{"num_hidden_layers": 25, "hidden_size": 160, "num_attention_heads": 5, "num_key_value_heads": 5, "head_dim": 32, "intermediate_size": 640, "vocab_size": 2508, "hidden_act": "squared_relu", "norm": "rmsnorm", "norm_place": "pre", "norm_eps": 1e-05, "positions": "rope", "rope_theta": 1020.0, "rope_fraction": 1.0, "qk_norm": true, "attn_scale": 0.2, "bias": "all", "tie_word_embeddings": true, "parallel_block": false, "extras": ["shifted keys", "gated attention", "capped logits"], "init": "normal", "init_std_qkv": 0.0521, "init_std_o": 0.0, "init_std_up": 0.0521, "init_std_down": 0.0, "optimizer": "muon_variant", "learning_rate": 0.00963, "beta1": 0.95, "weight_decay": 0.061, "lr_head": 0.00955, "warmup_steps": 0, "schedule": "wsd", "decay_fraction": 0.932, "decay_shape": "linear", "final_lr_fraction": 0.0, "batch_tokens": [65536, 131072, 262144, 524288], "max_seq_len": 512, "doc_mask": true, "train_tokens": 383000000, "max_steps": 2070, "dataset": "wikipedia_en"}
Each number is 200 + 30 x the weight over its row's rms, rounded and kept within 0 to 999. Layers, rows and columns count from 0. The size before them is the row's rms in percent of the matrix's.

# layer 3 attention query, 160x160, rms 0.11, rows 0-31, columns 0-79
101,139,181,203,176,216,191,196,177,169,195,186,143,208,212,223,183,172,212,215,245,217,173,220,232,200,129,210,223,229,222,221,212,170,205,182,255,162,205,200,204,247,213,227,247,213,247,198,176,159,213,215,197,158,217,204,197,180,245,231,171,208,269,225,204,227,216,241,210,249,186,220,179,199,239,252,126,175,232,208,184
119,182,183,188,177,230,182,186,188,133,197,182,204,228,265,186,183,197,176,205,219,203,190,224,151,184,167,217,150,224,209,172,164,185,176,194,203,222,233,260,267,228,197,207,211,175,159,209,218,151,216,138,254,190,172,226,158,232,183,205,201,160,268,185,165,230,232,180,243,210,222,237,161,199,213,257,174,190,187,223,185
104,179,197,193,162,234,164,178,158,155,159,177,227,242,200,231,205,183,229,228,210,207,182,181,224,221,165,197,213,256,253,145,178,194,160,236,234,165,203,246,202,264,185,216,168,173,209,246,224,200,212,172,169,170,182,192,151,187,215,216,217,185,249,139,207,219,273,194,221,218,231,227,216,217,209,236,227,177,230,220,180
106,246,197,170,198,192,204,205,177,232,203,252,201,189,186,168,183,237,221,203,168,200,214,191,189,221,195,184,192,199,204,215,232,142,164,196,166,203,148,189,167,186,198,191,149,221,190,205,190,259,159,206,194,214,234,184,252,199,156,139,227,175,155,226,142,196,143,210,187,163,174,206,204,225,177,141,210,236,174,163,221
092,236,182,237,251,200,164,211,212,250,196,187,233,203,209,195,175,187,209,176,144,204,245,177,219,162,223,193,179,205,169,224,197,175,207,210,193,203,182,91,191,151,149,218,187,192,230,226,173,210,185,212,195,240,189,232,270,213,209,164,214,161,140,173,210,162,210,192,225,135,161,189,186,219,182,197,197,266,195,191,204
102,212,164,189,186,241,157,199,220,168,163,149,190,226,204,232,238,176,170,159,222,206,173,174,223,194,152,212,184,225,197,183,200,188,203,187,200,171,196,172,235,213,221,216,228,192,276,219,201,158,174,162,211,174,231,261,158,205,204,201,201,180,237,191,174,255,234,245,268,221,204,216,149,197,194,236,160,195,226,212,146
073,193,219,226,239,225,167,274,225,218,242,214,160,182,218,210,203,201,202,257,151,224,227,200,151,176,186,173,200,164,185,263,185,184,187,175,178,258,175,173,242,172,188,229,238,177,190,197,190,193,178,186,226,225,224,176,226,205,237,183,230,194,187,257,198,209,154,152,185,179,210,194,158,187,243,159,192,198,203,172,208
093,236,187,217,167,238,219,205,171,157,156,177,178,214,198,215,198,174,202,158,234,179,174,215,215,175,176,178,201,245,193,207,207,216,199,209,268,213,199,143,236,160,211,203,208,205,246,200,156,159,173,160,202,135,188,202,202,222,226,226,177,181,193,197,214,231,222,211,221,201,201,182,200,199,204,217,249,228,232,204,201
078,200,209,200,205,212,161,285,269,205,191,212,147,200,211,191,215,192,123,222,198,195,198,225,150,226,176,184,208,195,232,235,173,180,196,204,162,235,166,167,228,224,141,175,220,190,289,168,201,181,208,171,206,206,148,225,231,198,171,200,214,196,162,223,202,206,187,195,225,206,181,245,198,178,221,195,219,189,209,176,189
085,214,179,216,162,211,215,197,200,166,162,169,220,211,175,254,214,211,245,173,189,193,133,188,242,179,197,211,159,259,204,184,166,211,209,198,259,184,196,144,250,168,224,207,223,191,234,209,198,182,191,202,194,185,172,234,210,199,212,245,153,205,215,224,180,231,237,215,210,213,209,170,200,247,228,215,206,189,230,224,164
062,222,218,164,178,164,178,163,236,171,202,261,223,233,180,195,216,241,218,223,249,235,222,182,264,236,193,221,202,215,240,148,184,195,230,209,234,153,217,198,221,179,237,186,239,201,194,203,211,195,220,201,208,179,187,226,222,180,242,234,196,225,221,235,195,199,240,192,248,186,183,193,207,155,193,221,157,215,196,267,235
095,200,264,216,236,213,177,244,200,210,193,214,231,208,184,181,182,208,242,252,170,204,242,205,193,258,216,226,165,189,250,200,230,166,149,172,148,192,150,240,180,207,153,216,175,223,199,179,209,260,239,202,180,225,190,187,218,142,171,138,257,192,173,209,212,209,179,225,188,158,167,232,215,262,180,192,215,228,179,181,204
104,228,185,192,219,228,243,211,195,184,236,198,195,168,206,195,231,197,203,192,222,232,115,136,183,193,222,163,181,249,181,185,201,200,178,181,235,196,175,122,225,161,208,244,197,154,207,177,228,163,152,209,209,180,192,226,168,213,225,210,216,185,189,201,169,237,251,224,241,160,206,142,155,215,256,218,185,218,237,179,175
088,230,185,261,195,144,130,213,197,158,202,191,241,172,194,243,221,190,176,164,196,188,232,164,259,188,187,196,134,195,187,183,178,133,217,230,202,164,170,161,188,229,213,219,177,211,225,202,218,156,203,147,189,178,188,225,226,267,198,193,179,176,178,186,226,190,260,215,141,184,201,172,277,214,191,203,204,200,162,203,179
089,202,122,247,208,242,198,193,135,176,136,199,181,181,216,218,208,237,238,176,154,184,128,181,173,177,194,114,193,187,219,193,226,240,192,250,278,169,224,152,207,223,184,220,207,151,214,190,184,146,165,179,192,252,169,263,219,200,203,227,172,231,213,174,260,198,216,206,204,164,221,195,199,214,217,178,189,229,230,251,189
095,187,235,185,175,220,172,155,229,210,190,230,195,214,229,205,214,256,199,129,194,159,238,207,256,221,198,206,226,243,223,199,275,213,209,244,241,159,239,220,250,211,213,218,227,257,223,216,218,136,188,168,222,226,188,198,188,161,187,202,178,208,244,205,202,208,175,197,224,214,179,125,187,221,162,182,156,216,212,200,200
091,239,234,211,244,212,159,210,234,234,211,191,183,182,215,220,233,192,187,185,199,211,155,188,191,214,189,166,198,221,226,284,197,231,174,245,167,194,214,224,199,215,161,204,255,197,250,217,191,177,136,176,255,229,225,208,182,197,260,183,193,190,184,176,228,198,215,182,248,184,156,165,245,238,225,251,238,190,216,157,154
095,201,217,193,214,191,198,158,189,247,150,178,195,177,281,187,123,223,165,235,190,170,222,181,213,178,222,169,140,180,240,214,201,240,214,197,172,159,188,268,175,190,175,202,177,216,187,215,178,253,188,212,153,220,197,181,158,189,178,168,208,246,206,232,201,182,175,214,187,194,185,223,236,232,214,216,283,197,213,200,228
088,164,197,250,258,206,209,245,151,181,228,217,205,181,152,203,201,179,205,240,188,180,209,154,193,209,171,164,151,196,126,256,245,212,193,219,227,222,172,166,182,197,219,200,228,152,235,202,172,181,208,220,219,238,167,211,185,201,181,192,218,203,217,239,193,186,179,203,156,155,216,140,238,189,200,204,210,225,246,177,207
095,249,145,207,169,253,202,218,171,209,159,182,176,183,221,212,277,162,208,158,199,203,140,165,195,204,188,176,203,233,228,224,178,211,197,230,253,210,229,183,245,206,207,228,226,205,201,215,187,202,135,146,185,157,231,190,209,171,253,225,153,208,246,156,196,195,241,166,250,181,205,180,189,193,220,219,209,195,254,200,156
092,178,164,187,132,193,219,177,188,125,176,182,110,195,175,267,235,221,232,200,240,196,142,236,182,162,216,187,259,149,202,229,215,208,198,191,259,223,187,181,181,200,225,169,213,214,222,207,262,156,226,184,235,207,183,183,184,216,212,217,222,194,199,229,238,231,179,183,202,203,223,215,184,237,202,236,185,163,234,204,194
109,167,181,203,160,249,152,241,186,192,131,174,206,203,201,186,237,215,204,146,215,249,139,214,219,177,175,188,200,210,200,219,163,154,178,206,223,180,189,157,233,204,207,227,172,184,216,236,204,143,201,182,229,205,224,256,145,190,184,190,172,185,218,220,213,240,218,200,242,278,144,184,206,219,233,210,158,233,194,188,150
104,213,135,185,153,185,220,163,171,165,149,202,168,194,216,210,241,225,231,134,207,187,141,206,214,206,196,195,233,259,184,188,195,223,166,196,179,194,255,160,268,191,186,240,259,231,231,231,177,179,158,188,187,185,189,217,197,160,228,235,142,201,224,181,223,251,241,206,265,206,237,200,173,196,203,186,155,187,230,228,129
081,145,247,194,222,152,249,179,228,200,229,221,232,233,181,168,185,192,180,267,202,184,211,232,166,193,225,239,212,216,189,214,228,241,226,154,196,214,218,231,100,201,196,181,199,180,163,126,187,221,230,210,222,188,215,167,204,265,204,187,184,177,197,214,219,222,147,182,160,215,218,178,190,221,167,227,180,187,246,196,234
085,226,229,190,230,223,222,200,184,160,200,184,235,216,205,263,188,161,199,229,180,179,194,200,190,196,207,231,229,193,202,216,217,198,222,177,223,212,158,172,217,176,208,197,253,174,190,224,221,209,230,173,154,231,221,215,153,169,143,221,189,178,219,192,224,176,173,239,196,225,195,176,205,227,187,210,258,180,227,204,223
096,227,209,262,232,153,212,131,196,171,248,175,250,176,214,206,215,202,206,166,174,176,199,171,222,180,252,228,204,197,193,180,181,197,185,217,181,227,223,224,196,203,222,168,235,257,176,201,185,251,211,151,197,184,186,216,233,242,166,235,202,217,234,188,156,186,161,184,235,196,169,286,227,175,192,205,183,226,267,253,170
095,209,209,205,167,230,175,242,197,167,241,205,231,149,197,214,142,158,134,221,202,197,197,208,181,186,208,223,143,204,186,216,195,188,194,167,241,236,132,148,207,195,195,223,207,180,218,170,164,142,223,137,215,172,207,184,204,187,153,160,199,174,267,237,210,227,155,214,223,185,256,224,179,215,242,250,222,247,201,185,203
101,206,201,214,215,204,248,220,205,171,155,186,191,238,164,197,185,161,224,174,158,222,157,150,193,188,188,239,193,235,239,186,223,200,140,226,189,148,244,143,231,235,232,247,199,177,193,204,230,208,192,118,176,235,204,196,213,150,189,250,206,198,202,186,256,120,211,231,238,258,192,181,218,213,210,172,215,185,175,169,187
090,195,208,202,232,215,165,141,142,215,180,225,218,170,218,195,189,183,210,134,202,238,201,179,199,189,214,211,195,150,247,186,162,181,185,198,224,193,232,219,161,238,209,270,175,182,214,176,242,185,186,155,210,238,200,253,270,219,221,274,176,167,168,184,177,221,166,180,201,239,173,195,191,216,200,200,227,179,215,243,271
089,223,215,178,198,178,216,150,159,153,215,268,215,195,208,268,228,179,211,212,237,208,224,200,205,189,198,217,160,176,195,239,219,239,204,146,184,141,153,189,210,185,216,191,151,188,192,214,188,174,177,225,267,217,207,165,206,249,209,169,211,193,166,185,208,226,191,228,161,201,199,196,180,223,240,211,233,208,145,174,198
087,218,142,206,135,204,167,204,155,239,198,172,155,171,217,173,157,145,220,242,202,214,168,178,284,215,206,166,156,238,262,220,183,182,229,211,209,206,226,215,235,204,196,228,196,176,240,237,143,131,177,165,198,221,232,227,208,157,203,207,227,194,171,213,234,184,221,224,270,222,213,196,163,217,161,172,199,162,187,182,167
090,241,202,197,201,126,223,186,280,182,205,209,238,193,153,197,175,179,186,240,191,192,194,208,241,150,238,223,163,165,199,186,188,241,227,196,222,161,230,190,158,215,261,186,204,183,205,216,203,220,225,259,245,177,199,174,260,162,213,243,209,241,188,180,191,172,151,212,169,253,223,176,198,217,152,211,216,165,189,216,244
# layer 3 attention key, 160x160, rms 0.111, rows 0-31, columns 0-79
080,189,219,187,185,196,173,208,146,257,189,251,146,201,156,214,193,208,198,216,147,242,211,173,178,222,253,158,237,196,203,129,205,215,152,198,190,251,211,219,207,190,230,205,161,177,176,230,196,183,174,248,151,220,183,186,216,229,247,217,219,220,228,122,197,157,198,211,209,159,249,215,158,213,168,185,217,183,228,216,209
115,232,147,210,160,184,255,167,213,147,188,119,197,196,193,219,255,198,187,238,240,219,140,195,253,173,158,209,224,241,219,185,236,181,185,206,221,180,195,201,168,173,231,170,182,170,297,213,160,172,213,215,204,141,206,223,194,199,207,206,170,224,248,212,197,218,238,185,188,216,249,165,234,209,220,201,172,173,219,233,176
092,243,118,204,190,203,242,216,230,136,188,171,178,183,183,238,230,207,208,203,188,222,100,187,204,189,184,220,205,178,177,190,195,245,235,187,250,230,195,188,188,170,179,182,229,187,268,223,153,203,237,184,219,190,247,195,231,202,192,186,184,192,248,227,208,174,182,215,191,199,194,172,187,221,171,190,183,215,243,234,192
088,198,225,213,201,203,151,225,150,209,231,209,178,225,240,158,166,192,220,214,167,226,260,236,189,197,253,202,194,183,192,207,226,170,197,209,171,203,226,196,195,207,191,204,175,212,176,158,232,190,191,224,180,263,212,157,217,187,238,132,247,181,153,228,252,223,194,185,140,186,175,202,149,162,222,218,150,240,200,179,224
086,199,232,223,238,153,192,251,212,227,186,260,236,177,226,229,184,179,160,214,192,206,240,247,209,165,180,125,215,205,164,222,219,184,206,185,214,255,179,197,211,192,152,221,216,242,135,195,227,208,196,194,190,220,135,193,215,230,204,238,180,172,165,169,245,196,263,184,204,213,188,218,174,138,236,163,228,211,167,184,186
097,230,171,228,207,202,248,177,194,146,187,186,206,161,260,229,216,161,182,217,258,178,115,201,254,220,146,177,216,197,192,196,217,189,191,204,249,152,258,189,169,216,244,188,200,185,217,194,158,193,158,148,223,144,174,219,185,181,213,237,211,226,254,244,223,205,261,227,245,197,191,202,225,150,200,185,212,197,192,234,174
074,212,222,273,205,188,222,205,202,221,212,237,205,213,178,224,187,218,210,196,207,188,279,200,213,204,193,170,188,235,181,237,227,194,205,204,214,160,198,186,237,166,160,195,184,195,192,166,186,223,214,177,192,199,168,226,144,229,178,165,196,191,186,193,155,178,239,234,179,196,202,264,267,137,251,159,230,228,172,193,226
090,225,192,196,222,251,232,210,201,165,208,171,209,167,234,207,245,220,187,217,228,207,85,219,182,219,130,167,216,201,175,174,186,171,241,203,254,199,220,211,198,203,227,221,180,169,240,214,164,165,211,182,221,199,189,194,196,171,179,236,236,220,278,202,205,218,240,201,260,202,194,214,196,224,202,218,199,193,189,211,164
072,133,220,233,224,199,163,185,189,173,223,177,197,226,188,152,207,229,162,205,243,192,215,227,170,225,188,173,155,207,153,182,186,221,192,215,190,151,196,197,206,197,185,234,163,223,175,208,219,212,207,195,221,184,166,185,174,251,169,234,211,211,175,172,217,154,229,252,217,161,192,202,258,196,237,205,232,172,152,213,238
087,244,163,182,202,228,210,217,161,194,205,188,206,173,198,200,269,204,158,172,232,187,123,170,186,241,144,194,227,231,181,217,211,203,248,227,199,204,214,220,198,251,238,223,190,198,249,217,166,145,196,173,200,206,229,174,197,173,193,224,157,191,239,204,184,187,188,190,237,201,228,201,218,186,214,223,228,183,170,223,155
066,272,123,187,226,231,185,199,190,216,192,160,148,157,220,256,238,210,194,204,169,243,177,178,210,210,183,256,204,209,201,215,210,229,215,203,175,178,177,237,170,270,228,207,211,182,215,215,168,212,201,183,239,181,198,151,179,214,241,242,172,193,207,218,172,172,193,192,205,159,228,184,164,190,168,213,236,170,242,176,209
098,180,204,175,183,176,154,193,183,290,176,213,182,215,239,190,160,201,174,164,174,224,290,206,207,194,202,180,207,173,196,208,182,214,197,152,154,190,160,223,228,220,205,210,159,207,166,166,207,209,176,196,146,221,179,251,171,244,261,151,229,208,181,199,200,206,211,243,143,171,222,175,173,172,224,213,234,248,170,243,256
103,188,181,211,178,169,211,163,190,186,227,219,198,186,227,223,218,230,149,215,179,198,154,203,212,198,163,205,215,181,211,221,229,172,182,180,228,185,187,190,163,256,227,188,207,171,328,188,167,182,200,157,224,217,212,206,187,177,209,203,183,182,238,215,181,187,188,268,230,209,199,223,224,176,213,206,174,179,226,231,214
091,221,182,142,191,153,205,260,217,135,220,227,172,207,199,224,188,167,176,222,159,200,203,194,187,176,142,183,229,159,186,175,230,179,215,212,232,210,199,218,209,141,230,157,208,144,212,219,177,165,151,162,209,219,243,139,204,217,176,216,219,170,213,177,227,248,225,217,194,239,176,156,189,205,232,186,185,198,204,205,208
094,198,182,214,201,225,226,246,227,158,199,221,212,201,228,226,227,170,197,204,230,194,131,214,175,192,174,184,205,196,202,258,184,197,176,184,222,237,173,218,184,177,158,232,260,224,198,207,168,215,157,194,210,178,213,208,193,175,198,239,165,241,255,146,186,175,208,196,296,194,191,183,227,195,200,211,189,187,176,160,206
086,212,201,203,186,203,191,177,261,164,252,175,181,192,176,186,256,232,170,250,210,204,231,184,217,181,210,201,159,232,213,192,181,211,142,211,180,186,187,185,255,202,215,173,237,264,260,195,208,199,219,227,219,188,262,172,212,156,155,152,158,243,234,202,151,193,236,202,154,230,215,153,228,179,209,208,171,219,182,216,207
089,225,193,178,224,205,176,183,167,180,212,193,234,206,159,220,269,231,223,189,181,233,183,228,145,189,174,217,213,196,203,208,251,183,183,231,213,208,223,208,203,240,231,208,206,167,209,252,226,242,207,248,232,161,225,196,190,214,198,244,183,240,229,233,228,217,200,169,229,173,262,231,208,192,212,197,178,195,200,250,182
102,200,223,247,186,191,166,207,128,227,237,187,171,194,219,199,210,217,189,192,285,199,253,181,142,207,249,151,241,189,220,210,183,231,217,205,161,266,219,272,202,186,229,146,219,240,183,181,205,263,220,223,182,187,204,249,184,163,194,171,229,216,192,200,215,173,198,223,250,224,218,211,168,181,167,176,169,208,209,181,216
098,251,202,223,222,209,190,258,247,209,163,168,279,173,193,242,265,164,214,139,165,190,197,205,208,193,186,161,166,208,219,230,163,146,249,239,212,205,132,150,203,168,212,210,201,155,198,173,231,148,176,183,201,177,177,221,224,214,202,231,245,197,175,170,179,157,219,196,214,198,222,188,212,187,211,211,242,192,231,180,212
092,228,172,148,231,235,231,160,204,149,221,191,248,200,232,213,256,251,187,238,199,186,108,242,197,239,205,186,198,188,184,213,217,213,227,224,217,181,198,231,172,177,198,203,214,201,203,215,184,208,200,201,200,186,206,143,207,191,215,253,171,193,218,214,172,182,170,173,223,193,221,172,231,201,167,187,214,224,202,208,199
096,189,167,227,206,220,231,193,197,135,184,219,146,157,174,170,231,221,213,190,201,214,168,210,178,135,185,205,150,173,190,218,194,238,220,214,236,226,244,153,202,190,141,217,142,170,225,223,202,163,201,206,196,219,267,211,192,188,174,175,181,211,185,177,233,213,169,192,222,219,198,185,232,242,232,148,160,207,290,186,181
100,232,226,243,132,138,220,193,212,153,194,157,213,174,158,261,180,188,217,186,208,240,182,202,195,224,170,212,246,197,206,210,204,164,212,212,278,186,189,138,152,237,246,202,160,162,208,207,169,167,183,177,211,183,197,206,181,191,166,199,174,200,241,176,204,144,205,205,210,236,208,165,216,197,180,193,239,196,206,185,181
092,255,184,168,193,239,228,159,239,161,205,196,229,215,204,169,217,209,204,274,196,198,134,189,223,218,183,240,205,201,204,187,243,216,167,146,206,172,252,204,184,206,218,191,194,172,185,195,171,220,196,233,217,207,236,168,203,201,232,201,187,240,190,173,152,203,159,180,181,189,165,185,214,186,153,229,198,186,179,225,209
112,185,185,212,140,225,186,234,137,167,171,184,189,183,201,234,169,189,253,255,199,237,258,197,190,195,145,199,213,173,214,196,251,204,198,119,222,194,236,197,245,174,233,224,180,202,186,247,180,190,217,239,233,219,187,206,150,202,217,151,193,137,208,234,223,220,194,186,198,218,236,220,166,220,174,201,173,219,226,216,223
083,207,203,153,226,233,217,210,218,192,206,221,250,173,195,200,213,152,193,160,213,171,238,208,123,133,232,204,206,183,147,178,172,189,202,207,251,210,178,201,187,195,243,134,201,219,201,241,267,265,211,206,98,199,209,213,188,188,178,237,214,195,229,217,191,214,176,218,182,243,185,216,198,139,205,199,169,167,184,257,166
099,268,210,166,236,175,251,236,203,236,197,218,240,227,216,188,194,185,251,157,228,202,144,195,174,170,164,218,193,178,222,181,224,211,173,190,155,137,205,190,171,189,190,205,227,217,179,205,213,239,201,218,190,211,227,247,179,199,212,206,256,219,218,190,151,242,185,213,211,209,194,174,231,182,185,230,119,201,230,222,185
099,221,240,181,189,204,266,184,189,89,217,254,159,201,237,182,178,224,145,291,258,208,217,207,148,228,136,230,185,228,190,178,195,199,206,212,252,196,217,225,177,190,222,214,157,163,210,210,237,139,201,228,256,236,199,228,174,204,197,146,213,198,259,215,202,154,178,210,223,262,189,233,267,224,204,215,204,233,195,177,211
109,175,175,204,143,226,186,174,209,111,199,184,185,221,236,169,196,194,218,193,208,147,200,185,211,260,213,160,225,192,157,206,194,219,205,203,200,239,165,239,241,148,178,228,227,232,157,246,186,149,175,197,188,243,166,160,198,157,227,207,213,165,262,246,186,233,199,166,216,198,190,199,220,229,224,205,200,185,159,189,152
102,238,220,257,224,167,235,158,228,165,162,219,220,190,178,185,132,194,189,221,209,219,217,236,200,202,184,201,241,226,186,190,217,158,163,198,266,232,189,201,239,142,138,179,249,228,199,167,181,186,209,167,206,261,197,194,207,206,118,154,176,208,258,249,177,208,215,233,215,171,224,143,208,235,217,180,203,221,128,126,157
107,188,179,250,220,191,231,204,247,222,220,246,188,199,147,228,189,190,181,173,161,201,223,205,227,196,173,208,191,188,240,225,205,239,263,238,238,173,185,193,181,179,231,191,217,202,178,244,191,243,220,202,155,183,263,169,217,263,149,231,163,200,200,163,189,166,205,219,220,188,160,202,176,241,249,190,263,153,236,148,250
109,197,175,208,171,198,210,185,170,161,155,156,187,225,261,173,175,197,201,256,197,218,200,204,218,192,169,160,243,175,229,160,213,239,120,141,207,209,218,171,206,177,202,182,217,219,242,230,205,198,223,199,188,206,174,184,152,157,224,154,175,182,228,246,206,277,222,230,179,194,249,221,158,187,221,214,204,225,229,214,155
095,207,243,165,224,210,158,236,245,198,199,204,254,186,159,209,183,225,190,113,213,204,239,218,161,223,243,220,204,223,173,227,203,158,206,223,228,181,144,205,179,178,208,271,188,203,205,178,209,220,167,210,206,172,264,183,153,227,193,185,172,202,154,161,210,141,201,188,229,206,197,222,206,187,205,214,201,259,180,167,212
# layer 3 attention value, 160x160, rms 0.126, rows 0-11, columns 0-79
092,223,196,154,224,198,183,201,195,179,207,177,176,178,179,141,183,154,218,216,247,185,200,215,192,202,209,220,251,190,188,209,240,203,237,237,193,189,210,215,106,188,281,181,231,191,192,213,180,222,204,187,203,226,186,221,221,197,177,259,215,190,187,179,184,227,201,155,187,187,184,207,210,193,146,168,245,229,210,186,219
096,201,166,231,223,217,224,189,232,222,192,241,184,107,229,156,177,201,178,194,207,235,202,220,192,146,179,243,157,207,218,248,189,265,219,179,174,203,182,228,201,242,185,175,263,191,201,217,229,195,157,203,156,161,205,221,222,181,208,225,222,195,199,154,178,160,151,235,180,203,129,206,143,194,256,235,167,186,170,194,200
100,217,195,250,225,148,184,257,242,210,166,255,242,140,118,187,150,162,193,197,222,199,176,216,158,171,230,249,143,231,160,198,157,183,200,249,237,187,219,194,227,199,206,175,185,213,219,229,245,172,245,226,176,183,197,193,212,238,261,181,214,210,150,208,166,200,216,202,236,168,194,206,190,225,162,179,171,187,209,165,166
091,235,168,222,222,203,219,176,237,184,237,201,192,201,218,169,223,221,164,194,206,234,137,242,216,237,238,166,190,217,216,192,228,175,220,231,231,148,193,175,213,191,206,227,196,140,203,215,183,208,178,217,241,222,232,207,166,215,127,211,249,198,197,209,260,196,267,243,200,200,259,181,252,190,182,169,167,203,223,207,230
095,194,204,215,142,202,226,167,207,161,195,175,208,188,227,196,234,145,137,210,193,244,217,179,142,226,233,266,190,219,139,238,214,221,212,205,184,155,203,130,209,172,184,165,139,219,180,210,188,157,174,204,186,201,197,216,154,217,202,169,236,221,189,205,221,196,186,204,135,200,211,175,196,179,206,196,214,223,189,247,186
107,196,212,159,225,236,181,180,201,208,196,202,251,179,197,209,199,172,190,205,222,164,151,181,196,238,166,213,153,197,214,259,221,185,142,213,149,189,205,210,238,197,232,198,248,243,182,174,171,199,227,233,236,215,225,160,197,136,169,139,249,183,217,179,207,182,183,199,212,129,231,213,174,210,203,196,160,163,201,181,203
093,206,208,197,237,177,219,207,202,219,156,183,220,270,214,164,192,213,222,141,157,231,212,229,242,220,166,200,144,193,214,180,219,253,211,183,183,217,231,225,222,206,190,171,218,137,184,214,188,218,224,227,264,195,176,243,206,187,211,186,154,240,206,200,183,219,258,217,207,257,211,192,224,175,245,184,242,182,200,174,248
091,170,246,271,146,226,169,153,160,232,231,206,206,201,222,200,152,217,159,181,199,258,191,186,177,228,249,215,205,216,148,142,237,212,189,217,224,175,168,161,209,188,223,216,206,172,227,233,211,219,208,186,229,196,224,217,210,256,244,239,160,233,174,221,176,236,211,244,233,235,186,166,211,222,224,206,218,213,212,220,272
101,214,146,222,225,216,182,184,139,180,187,210,171,223,259,188,191,213,163,233,193,167,188,150,195,179,267,158,255,242,230,240,220,176,223,142,244,187,187,213,215,197,200,193,239,223,243,225,252,237,169,204,201,216,175,229,166,225,277,186,161,211,188,208,174,200,233,195,232,253,185,237,194,225,172,288,216,198,199,198,202
104,164,223,223,222,206,203,174,180,208,193,226,215,159,179,212,251,218,192,171,261,201,195,175,213,173,190,207,214,209,222,194,187,241,196,199,216,126,222,169,231,184,172,161,173,204,187,189,219,176,183,179,210,225,177,254,176,237,147,197,152,212,182,205,204,236,231,182,190,215,128,209,198,193,142,177,242,207,195,206,199
102,192,177,145,207,193,177,203,211,224,244,177,154,206,233,202,197,241,172,171,240,191,199,227,214,191,207,209,194,192,219,210,167,168,191,166,213,201,239,183,205,202,183,189,160,185,191,170,164,186,162,193,201,175,213,277,176,169,213,215,221,151,232,159,150,210,168,234,182,153,211,109,205,219,173,234,167,236,205,227,219
094,201,169,170,141,201,228,176,154,231,201,232,163,189,243,164,194,243,264,175,190,149,135,160,166,203,202,183,169,231,169,219,179,210,203,188,161,144,167,239,195,241,174,152,226,207,171,193,167,213,250,240,234,240,196,190,221,213,194,190,202,156,203,174,179,142,272,229,194,175,207,167,196,228,190,167,138,211,251,154,164
# layer 3 attention output (transposed), 160x160, rms 0.106, rows 0-11, columns 0-79
099,167,221,213,230,132,210,227,203,188,183,191,213,267,172,215,229,223,264,199,197,191,237,177,205,225,184,210,200,162,217,230,174,121,208,156,209,185,190,175,190,200,171,208,183,198,219,174,165,147,201,218,186,203,199,174,175,195,191,141,218,205,162,177,141,225,189,225,199,233,251,159,207,200,234,197,210,145,154,207,220
104,142,217,190,184,205,150,221,185,229,280,165,171,147,205,254,178,215,209,157,185,177,221,180,178,229,254,173,224,216,183,239,237,169,206,167,221,232,205,147,232,223,211,223,226,183,228,182,146,222,155,226,242,182,153,215,199,217,194,193,163,222,140,226,220,243,260,201,223,172,224,202,223,229,228,222,185,211,236,239,178
105,194,196,180,191,261,198,141,123,211,188,157,196,224,236,223,194,266,256,208,155,190,208,167,201,198,184,159,265,188,226,157,229,195,197,179,212,236,180,240,171,228,196,200,196,209,189,149,154,223,139,179,170,212,183,277,204,162,187,155,216,187,230,204,241,193,235,205,160,173,196,234,214,202,187,201,175,169,186,226,215
089,227,209,201,201,180,207,256,192,223,191,159,202,125,177,200,193,203,192,226,238,176,219,189,199,220,223,191,198,130,186,221,185,172,202,210,228,179,235,191,166,241,165,165,189,252,230,192,242,214,236,184,214,214,168,109,220,218,205,223,226,199,232,192,223,213,131,181,190,172,141,174,167,254,196,225,168,242,265,248,186
101,203,226,198,211,221,189,195,163,232,227,222,220,175,173,207,202,229,235,219,262,183,202,231,241,219,167,209,224,181,238,193,145,197,182,202,173,238,158,215,245,227,187,222,223,207,188,159,271,228,233,197,232,170,221,190,208,156,205,234,215,204,195,209,178,196,183,205,189,199,208,211,215,222,229,163,212,247,176,160,218
116,222,192,227,190,214,251,213,164,147,188,214,131,229,164,186,190,250,234,221,254,215,197,224,238,149,202,216,240,150,213,195,198,200,220,136,211,197,211,183,136,220,209,240,168,178,241,219,227,163,183,242,189,195,158,216,196,178,226,198,172,255,206,207,196,216,193,224,193,225,234,228,197,274,170,248,228,195,202,202,208
102,201,237,215,134,168,217,215,217,201,208,203,187,224,187,231,175,197,154,203,219,211,154,214,170,273,236,177,179,201,205,163,201,195,147,219,193,185,197,242,212,187,201,214,250,195,260,150,175,169,163,159,195,221,206,189,181,217,207,166,236,151,174,235,204,213,180,153,204,199,217,179,178,124,195,236,224,174,215,203,187
098,207,193,166,227,167,224,221,188,175,163,188,224,226,214,193,190,159,205,180,151,184,250,203,240,206,204,216,237,210,229,167,172,209,189,206,217,226,180,169,141,206,168,195,215,178,184,180,215,194,198,191,202,252,229,219,230,186,107,170,240,161,151,160,139,149,165,164,162,185,185,199,228,156,237,135,203,212,174,227,198
108,199,214,211,222,166,198,195,216,211,243,241,245,145,153,183,201,201,203,174,211,233,184,173,235,176,106,263,169,216,204,172,200,201,253,155,167,202,245,185,197,224,149,149,211,250,201,202,161,223,181,212,217,180,176,248,215,197,130,182,225,219,165,234,200,173,182,210,151,168,175,200,200,173,184,131,191,183,244,195,188
110,239,182,192,179,178,212,260,217,231,241,207,231,238,216,179,175,210,197,205,169,138,206,202,213,231,204,187,223,241,201,179,188,186,211,162,160,221,198,225,203,182,205,230,215,219,203,198,143,230,243,242,162,174,237,219,196,195,265,243,242,188,173,220,230,192,168,269,177,183,214,253,226,153,261,219,188,234,219,224,161
106,227,206,271,229,204,198,188,157,199,146,224,200,145,189,216,234,204,197,160,205,170,201,197,183,183,225,181,188,222,184,236,164,214,193,170,200,232,180,225,240,150,171,199,220,176,195,168,198,190,240,207,183,227,173,213,219,220,165,199,166,227,141,239,238,156,218,199,192,246,221,242,222,195,241,145,178,199,218,198,211
101,184,205,150,243,189,176,167,117,159,185,195,235,227,182,217,189,170,175,238,219,176,165,240,212,172,218,235,200,182,188,164,166,227,189,190,157,266,244,209,188,199,266,213,111,176,193,275,224,188,223,175,160,202,195,197,219,234,179,202,214,171,230,235,258,209,167,203,176,177,227,234,190,209,154,207,224,197,232,265,199